config.toml
n_layer = 9
d_model = 192
n_head = 4
head_dim = 64
activation = "swiglu"
norm_place = "pre"
positions = "rope"
rope_fraction = 1.0
attn_scale = 0.125
tie_embeddings = false
init_std_qkv = 0.0452
lr = 0.00583
beta1 = 0.95
final_lr_fraction = 0.1
dataset = "wikipedia_en"
Each number is 128 + 32 x the weight over its row's rms, rounded and kept within 0 to 255. Layers, rows and columns count from 0. Numbers have three digits each. The size before them is the row's rms in percent of the matrix's.

# layer 4 attention value, 256x192, rms 0.127, rows 39-63, columns 0-95
138:151078127089138128175160120141147140146164111104143110160138157160095156107093146112148153123206122083092118175154109148128124107171166145137157113152077175164141157143181094133122121102131112090138104132108095138117141102182164140138091210186076182137159136112099091172113123203135191049
144:090139077145140100125130197115097100094149189094132100127182170104152131171122130171130089070098131110202121181137150091102118127140156089123124066103175136141121118158113144078136157184107100108202142174090144158148092104118199164102127095146116147052139116105140179160158163197185119153
139:126106125128127138117143127153158123084132103126134125132167161139100078189167147174177102102088149158202105119111135139154148137099106087086145135092090145164078124123157110102123114112160137100128166122111172101100150143171134146171088134074150098098099091107115058110113151173133105106
132:107119070135173059178104146147128108150112169139113140096099143162120122111150180090159031113176135143136094112131152134145137167152103146082143191108127155088132134124122103118127157090111159123148118089149120092104083198104138098155128146176153098048133194088116144127131134152079103144
140:131116072123165166142160182124142076144097188163089120183140149100069084102131063097107036144101116109153123118062104145095116112171124101103111160146123134172163142132153075127125077116160149119127149051123122114118135173126135145140114116122119150101130126163177169136097100083128115075
140:113172210106092163114194124109136149099128082149101098119184131106099150051119138152100167176125106143094139126142126133110134150105121107109126092071142088161049058087166118150075195114120139105124173176141117086120061193105135142120109099128092105113150100117127127155150123086155148144
131:187138045063129146133119143123123135112203099176104129079049112136135150114119110167141080112126125091137189134116091183129095087106112109158103125151065189102162122091046114091143186203169122103123117149158138168156121133114135128161111143180092117061125131136109195094158129124083126109
133:118088089108132098109119056114114202083121137125110134135123098147151162094097104166116195095108125129123173096118072157101139148140088200090093162087137080205162163106175113148105105141114147139204171091125177108151166096130159063179142141077161118140104147127120171142117123072159154091
136:108199122161060142182107131143145060125133124055123109123131092124127108131098101138147182127151126147125151091075118145137131140176112126156061064093107145129144108119177093137153169122081093167148255183161069145126122140153169099136114105127087156137135128124164144090116091105165138112
137:135182111131142196104137112159155138107079146066108127136146155135136196055103112150107111084101116153121148129036124122100135127118143103117056122181078135169108190135113151102151168146089072154121153108155056129104092169113164142148134090151132179192133121128101060103122146133164121094
129:127125095091116159137145103160155148146102139129114123155152126101090148202095166109078101121148135168131109121185167119161140111166113105101137153083144045146129126155170178061139115137123091116145135080153155152110175176136134144150105104134165108122126101111150161147094108129160110123
143:088095089198151110112084164096135107117138080096128069139111051132123169177119145157125099138163098167061126126124119191124091161130144139087106093160123129065107180168141104174156171134098126150206132136123029163121107088103121151112173167127158117090100146112082181173140119118114131112
140:135114085100135104114163125122146160109177152087123125106096110140100099174108129165121138103155129091093127142124105103149141078136114103107091169095135145121086079118119102088157114191185218144127098126122115162104064113100109109140114118160146087114158121069119177083137144187183136167
140:073134123134103110174122078187131123170130134146116177147156106125082142138096124141156052107146167105158129194093159108180141175109094121143114172170096146110090120136062137138139090118143118121162135165092175114118101123121125118112138114079135145161143066148075111137123168028130143064
135:094124160138125126126148121105097120128189097118141069124132115178147086166142131128083118113163164108146098133100186139132112102100105058091131120180157171123154131117145121142121060123165095139102133109116198145074125197172102082186113072128060204159100120109082159067089123059124128152
150:185105172144122116172111108114090112121131058127162080126143125118181162119125110094114125106134176088112149126096136091182158152119103132188126113120104108190061105179142162126130092149186129126123151104161077108122149184147150074137087108097113125153090080150171138125188143094083152160
143:135120150129153152152089141184155163133131113132135157062147103152187103184161120127111103180171126150159190166171198156158112145107132146139082154150155125136165097114159127136103156120127152161117134160159105149153087112221116144130145144125127116158123174133166192128171098111106082087
143:207128148162077131168066151151152117182074111070131171099179105110155128131120060152149136100140124099143100103069111168137153111093145130080151138134156112116100156126182172128125122100070134116149078085125107147177134149142134119165130122203118049139148129072110046153147092126098131138
146:136118120081099137126102090090105153119117099132110114096132118157154101161110122184182100157139131120121093137152124110124091116132169095150148107151150190099141111145174159172124163134118056142165141160133083072089130125097079188122107063170113097134105139094128149154147093137149100192
136:116111194165120162145130122132157126043194051161062117083118082136127105197154186092129097087091106095135144107080080130181145152102078141089128119134117171086153072118141071126131192106099166124089094111120120104070121182121161111116100147186148146093115099195155132071116126095127146113
136:121134149097099178115162165124081089140096151151182099045167115094073183156111169113140123081067128132120103163159140162154078098144126203145145110109144125131113127163166093144200117130126079141133119128097140123171112165129179139096120133155107162131133170127115153081134091086099064157
149:099105105059152109089097120140139163150179152157122145126145094100113131175160154156136118133210162197107093094115117078122168083126123108123107118130151132124098094105148098179090160143187134151170105150170114177110160111177184121116168178105090114154145111138141202089077121140136135094
142:091159105129135109130176123104184136147086090130128064098111143177140098093199125128177163140148116221101075137163063159151067127121152156183120140189138097173141149156128113130132118106153142143103127128203121163128121154124116139107114127130115163081146105113129154130075165116071097143
134:180037114134069136136090178061169115104183165113104084182118112124121097117142150127151148111120148054158147152182160177159195121097114136211148131088120146183165108114107162152113128130167139161157118159139127142168146133109143076131119074149132166090128119156074106123078184170072150159
140:063133097172167179172172201166157105141092078121113112087118096155098172120104151167121160177107092096121124137083141070149125154140132117143123098120134124162124170105095116118147092154121112123125101119192079153087173166149092107114100101186144191165190159085080119182095119097111134140
# layer 4 attention output (transposed), 256x192, rms 0.117, rows 39-63, columns 0-95
134:158165109111134184090109141105123157220141106075120155149120140132141118121141102178099139090090133111220113090134139128152163137118088095106187126142112169095089151082165180131127123062113122090136152151142142166067101144101106147125182052108130132176140104107130120121189130122185177140
137:174079122138159140145172119117089099105156150073135145132141142184146162120157133079096190114107142105131092117147195088122037129117085139115136100108107102154133122127121142114138078090094114181117073085157189120149151126117104154172113167157108167125148128150143111128078076108095120137
136:098137146130191112204151152149084154133073098086146087097131130137179166154111078117127103118150127106126141141133188213131154154138163175166125160145061075151135155078099109143179161135155140201088145111161090112177138106058079091138126166132146154113137145153155178103134148151160187119
125:104119152154143076097143120142101141105161124111102124159122081133113107149134099165135194126028103112116160176113149125111112148076064154127108099122076114133198113106111125140115146142139090136113120112116066183185207124145148051145120110118154142129104106171119100132129110122131129135
133:108135131145203134148116114155107149123155133117149125092113124134106127160152133159135189105133168091104119085151155111133119107083139173139115074094104111082139124141112167162115107143122167108136110142121040100096153116136134153083079103138144168129144139100110127083082172140127071147
135:164133162162194150145113124088142078129133170085139116076141151121094129133055158161145109143057081120125102074141119158184139094187121107165107127119114175154174094142171081082119053147129134067098121211085141159185150137091147117114124133112144151119140106175121200136122136133150098099
129:117093082147102116148176055060079125155109154137208105067182104099154142134164131164098136183107137187130129097112157148088141175188091120142123110089175150086137127185179144160125147069196148178153041126140070128108175191116121092096112134150125091104153207224144097134101082124146131147
130:149136108087189137155106148171159115146109130156097156138099155131106126140166143044130180127139122153112075158175121126183134160072045083132096123100126123130136117105102132214167144108124139173158129139113138136185137223086130113158173103116142160107095133058117122112144157081151142145
130:172146140140095095098176163087172175135093136165115112144149142148130100109161101102117148107051185072131178165129161131113153126172094180112103133149099144114139115142148150174086122123132161118057066094113162129072108120041067167139139183167136107121137117151105145151202150157155109130
135:134157164103094055103098156208114123112122104149141158072072157156078055147131180083128154129147145166145114121168096143122141101186087179114166159113135120134196179114187152176116137125101202115104072116091125144061159122137107095088127145149125108128087135175137170127112094123130179116
127:116166104159115129157100150163157113101120090119112118085132104138126131121116087089157106192092114150136155183094116106188102114121132173145142089077191114142097112149083139159099121149139147174060104188147136091092147128138164096185153107060059114171177120096106045150130097073072121123
132:139067152103056143085146096147118137084135127171107137116096145145140128054116083100147190132128199146151134127155191130133133119101079127161093162128116153148110049151084118172089101111157155126126161162155152134151124100143163103182153100138146139124160154167138077104133116152148109114
134:148135091142155152103113185116142152133084140165127137101149106147176153077123115170086104098137138119132096193154145162132114123159109097203127123134133073110133178119128098117107118108154135130084155093120143109128181198082161122197146152122152078159102176130168142118155119073094161086
133:050148092150164113118112139129105117154102120110114083089087118138156144138161165095140183098118111142099148123167141094157121137140141118105120102090125143157111154106141121163127109133119178128106096060127090127174090128100170128112117163174126169099158134152097143173204089172191098172
127:020093124141143199170111171154124120102128109126131100139100160140090198135138159091083118160119165117122119131160048117128188154133142141118122118095134105095110111170183128165105166186133150151139157112160072155107101093105090091122177140152131090173090098180110159157149127138126123167
143:119074162106131182102143144165141135112178101133147081082114135105094118160162112128164123170130086153131126063143156047121165154134154151133117140124141156197091165092200131129137155170172170114102095087158131185198125156153139134148203168127133123118149107102096146172125131151204112104
133:155176130125112131126173165181119126164081100161167115200131134117143175206139018135212070115081197143143130150113138090129219139143129130175166123177118155185209124119168151123152131115182112163153117131146145133092150156121135119138089129128119150117096085102094122120111117125100108175
135:109110097075128126086150086088143128143142121144132129149079107116106117104110121175130148139154149178091089177089113164168105135148115159116151185097201142132150132124103162095089104152198149171128125136146131101079140152118166137124136122167083198090091091154148121157206121149129128183
135:111083098176169134111145163110111153104135126127154126167108103129116153100101136109154108048166096143109181056107139139117125134166102143124096055067149104137122131089108181144140137170175119127140165201143191105096190154168104158136108126146163074136162115162148126149135156104140190063
134:154176080117170140125139123116120151131122140138141119056116119100137163131078143116112205131162100151127157129091138110153160112096118107174154073142120134145090114161201139090075115132153143176157175108134151133163167161120047091046111114157138145144138169116078130124078180110123110100
130:128114111148104099122107091142178135012121103098052132136150139152167125080112152103137145145178171175101148138145153137121151157117119064125093071158106102141123074107102151044129107132164120094134095108081081123095154189155091113154128084161113161145114127101148115126156156153183125101
140:160153110100056158167135111136118136152137089093157062053137152114165161094106088124150148161111152119130097149172143121063158118157170177176140156091080102122119144124167173136164135140154150201136170103103082157114100114152119139166078090108183125162174115183126107185104184068150177146
135:150097145167105111136098124182116157108117131122118132155130133077130129122091125145187105110063115124124145152102113118112165072138055187088131141170095152149081177104128132117158142133096166132149139141056106106088127152159111141108108156123125140128110159211186054158180121110146086109
129:147141091135179128134198101160110127161060153153098150128094177157141121184096172164167202143076148177155152139078163031144136076135135149120084150160134086088116112075174110165108124121099106116133108100127170145081137153172144163086108149073063168106111162150164136099119095136133136091
133:134140084145116092123157052147097140116145132119118120134129172093121147116116142054116085086072123140171074167168144088186169134085082143117117143149180109147147164142150154093148171188146128144123146112094180087134108112182159092145146148132091147159141175126108119079129119133127131122
# layer 4 attention query, 256x192, rms 0.106, rows 64-72, columns 0-95
096:093124114112135149175155138112101107108112112141080103091121137093130126076105102150173146167179159133098123130130112116103131122197141177176157099126091118152092160188186098115080198100145139166071062100105136147098132097130167123149167081162094112133131155095122066205134136131112092153
098:075143143117078137066190091159159162108096131091091126125148140122069113084135076156077063091185132105128080067144109116170188127114116094124175145198147095207158171157127150067170080153143174147087145130167153126097137150175064111075090126159108139131124147126138173127117142124137120134
097:167132123188176140178133150062101118174090117121173120167071162135187203164129114167090160119172157082147186096083095113171116134132130149110154073159120113082069078119131112162143090165114117140161113171143114144135122117130122141121126178134176069159152096129159094096094222122091122199
104:046138104078124141187100162088084145106128139140129149097104074133114101168175116122107102155191139160137140117159086118109116112105091110152081087169120194184163087140179139156151114139218106156116171130113109177106070099158198128118133155132118140096148094088177132132133189108141147146
084:123115193150141146041163131137151100177081075130126059102136182124095111079137078110179118129166161133117119131139110101072152163139148117141129128151128139076139130160097170131070095131128114099103126116080127147175101109100098073073115093124087103067098157095092038157144106096107195168
106:121106172113089195145097054189109135141157173132137061108086186114147157106161146154088146130078076185092085170135178131093160044116066058133094155195151124169180164128142098110124099184162186138132090104134076110124095091105154115136143182108104147139158129100109130144137172137170133094
090:130107120092089132083117125118117058146113147211094105070116091131140135051181167121111132085146124107066116104069136081100135102040110139121116154190116099144105131141182142121189140145157148132159181124104139060115136129066175105129116091080118109130107094108143131109124195139096173102
094:154078126147190093062129145097152140140100108123091091093128124128098136112198093055114160160147105110130127161130120102099160140098150107115190098067187134122138158145126099067163077149201138160079093121077172110161072135131102173137122105153143133090139116098082100143151143201141158139
098:109098131120090085168135123178206134123122227150094156155117156123205104117166167096147110154129130167146084111076104117128076095134160130056108139134141173158089081145181127073155132180085131145137133146136150105090146065138110124143117188194083095131093161108145131141140123104186152145
# layer 4 attention key, 256x192, rms 0.111, rows 64-72, columns 0-95
089:133117215162130126147136136118148149156160102158146142130148143103087117135098186108066171133120131160095095105078104170153145114130127172140162214142132148091061148072104092130092156093126146132114132151120180138120157090125116139142083184130113094130114156080175122146069074097126119109
095:154092201116125084146094113158119180109138125148062111105107146139175113098099182086131175103116103193139167152151132113107124135095129132156170165105138100097110111143197101175142174125113068052183150111104107141159144088134107134151157180148140109156102139087154126142111069129120151079
097:135110149170115126125119131180166174141157155119126176104109087124163128136165127102137106151128107067113094020160170082085102085115113121107131070099135168145130112128153199080119134137137126128101192130124158142185106182113136092103052135102153093103098119168065130136173114155108174070
099:144121141107133129079148090158087160159098128112106144125115171118174151082116142101159201120098138134158104132149156125097119166121132123086135105143118118134095176154147123091128129109117135160142134130163162151132074090168093169127134159140160141115159240143042071117144098096066196117
094:094144098118171121139129144109151056161093119170180173201130105123155136117136130109068168113147131112152073109110101109156114111114113118101124171107127130113127120154142133080136159185141142134151156139136152121151122186177151112159162148049214118085127142150155132123104118120142087127
102:154149159114140145110170095119101124123111158091064113167143157116112045148133127068129211070140088153142122125127141178124107107108172102134144128079152123120137104152120116136107083084111148097077176140150136123144163135176144173170086165101108174137166102163149158089130093136158140098
095:111128136128184113098095078071128145178148087115134153176169103104144124184116130130127159138152158124112084216139087162096100095074083129119164119071102160122125123097089092137150111119158120100158171127157177098155148125083177127124146128161166114155091090180142144148128134061122068153
096:122086090156105125113099130128132128151095136097181108137090133123160092148118143145140089140132168140034118113107105143109118096091096157166136134138097130096088139210121144173128165173085104141103187115174125130130150140194177115195136113175100137115084127118147090058086143114166143118
100:086143124134121066095041127161161104123109113135114078169182148104106157162156110054125077114120184129132120057096166114147113154093101096125116069126150151076129155129185178118105173129101133087142125127099181113167116195116115122132152120105078104148119107127135142151164182155080081120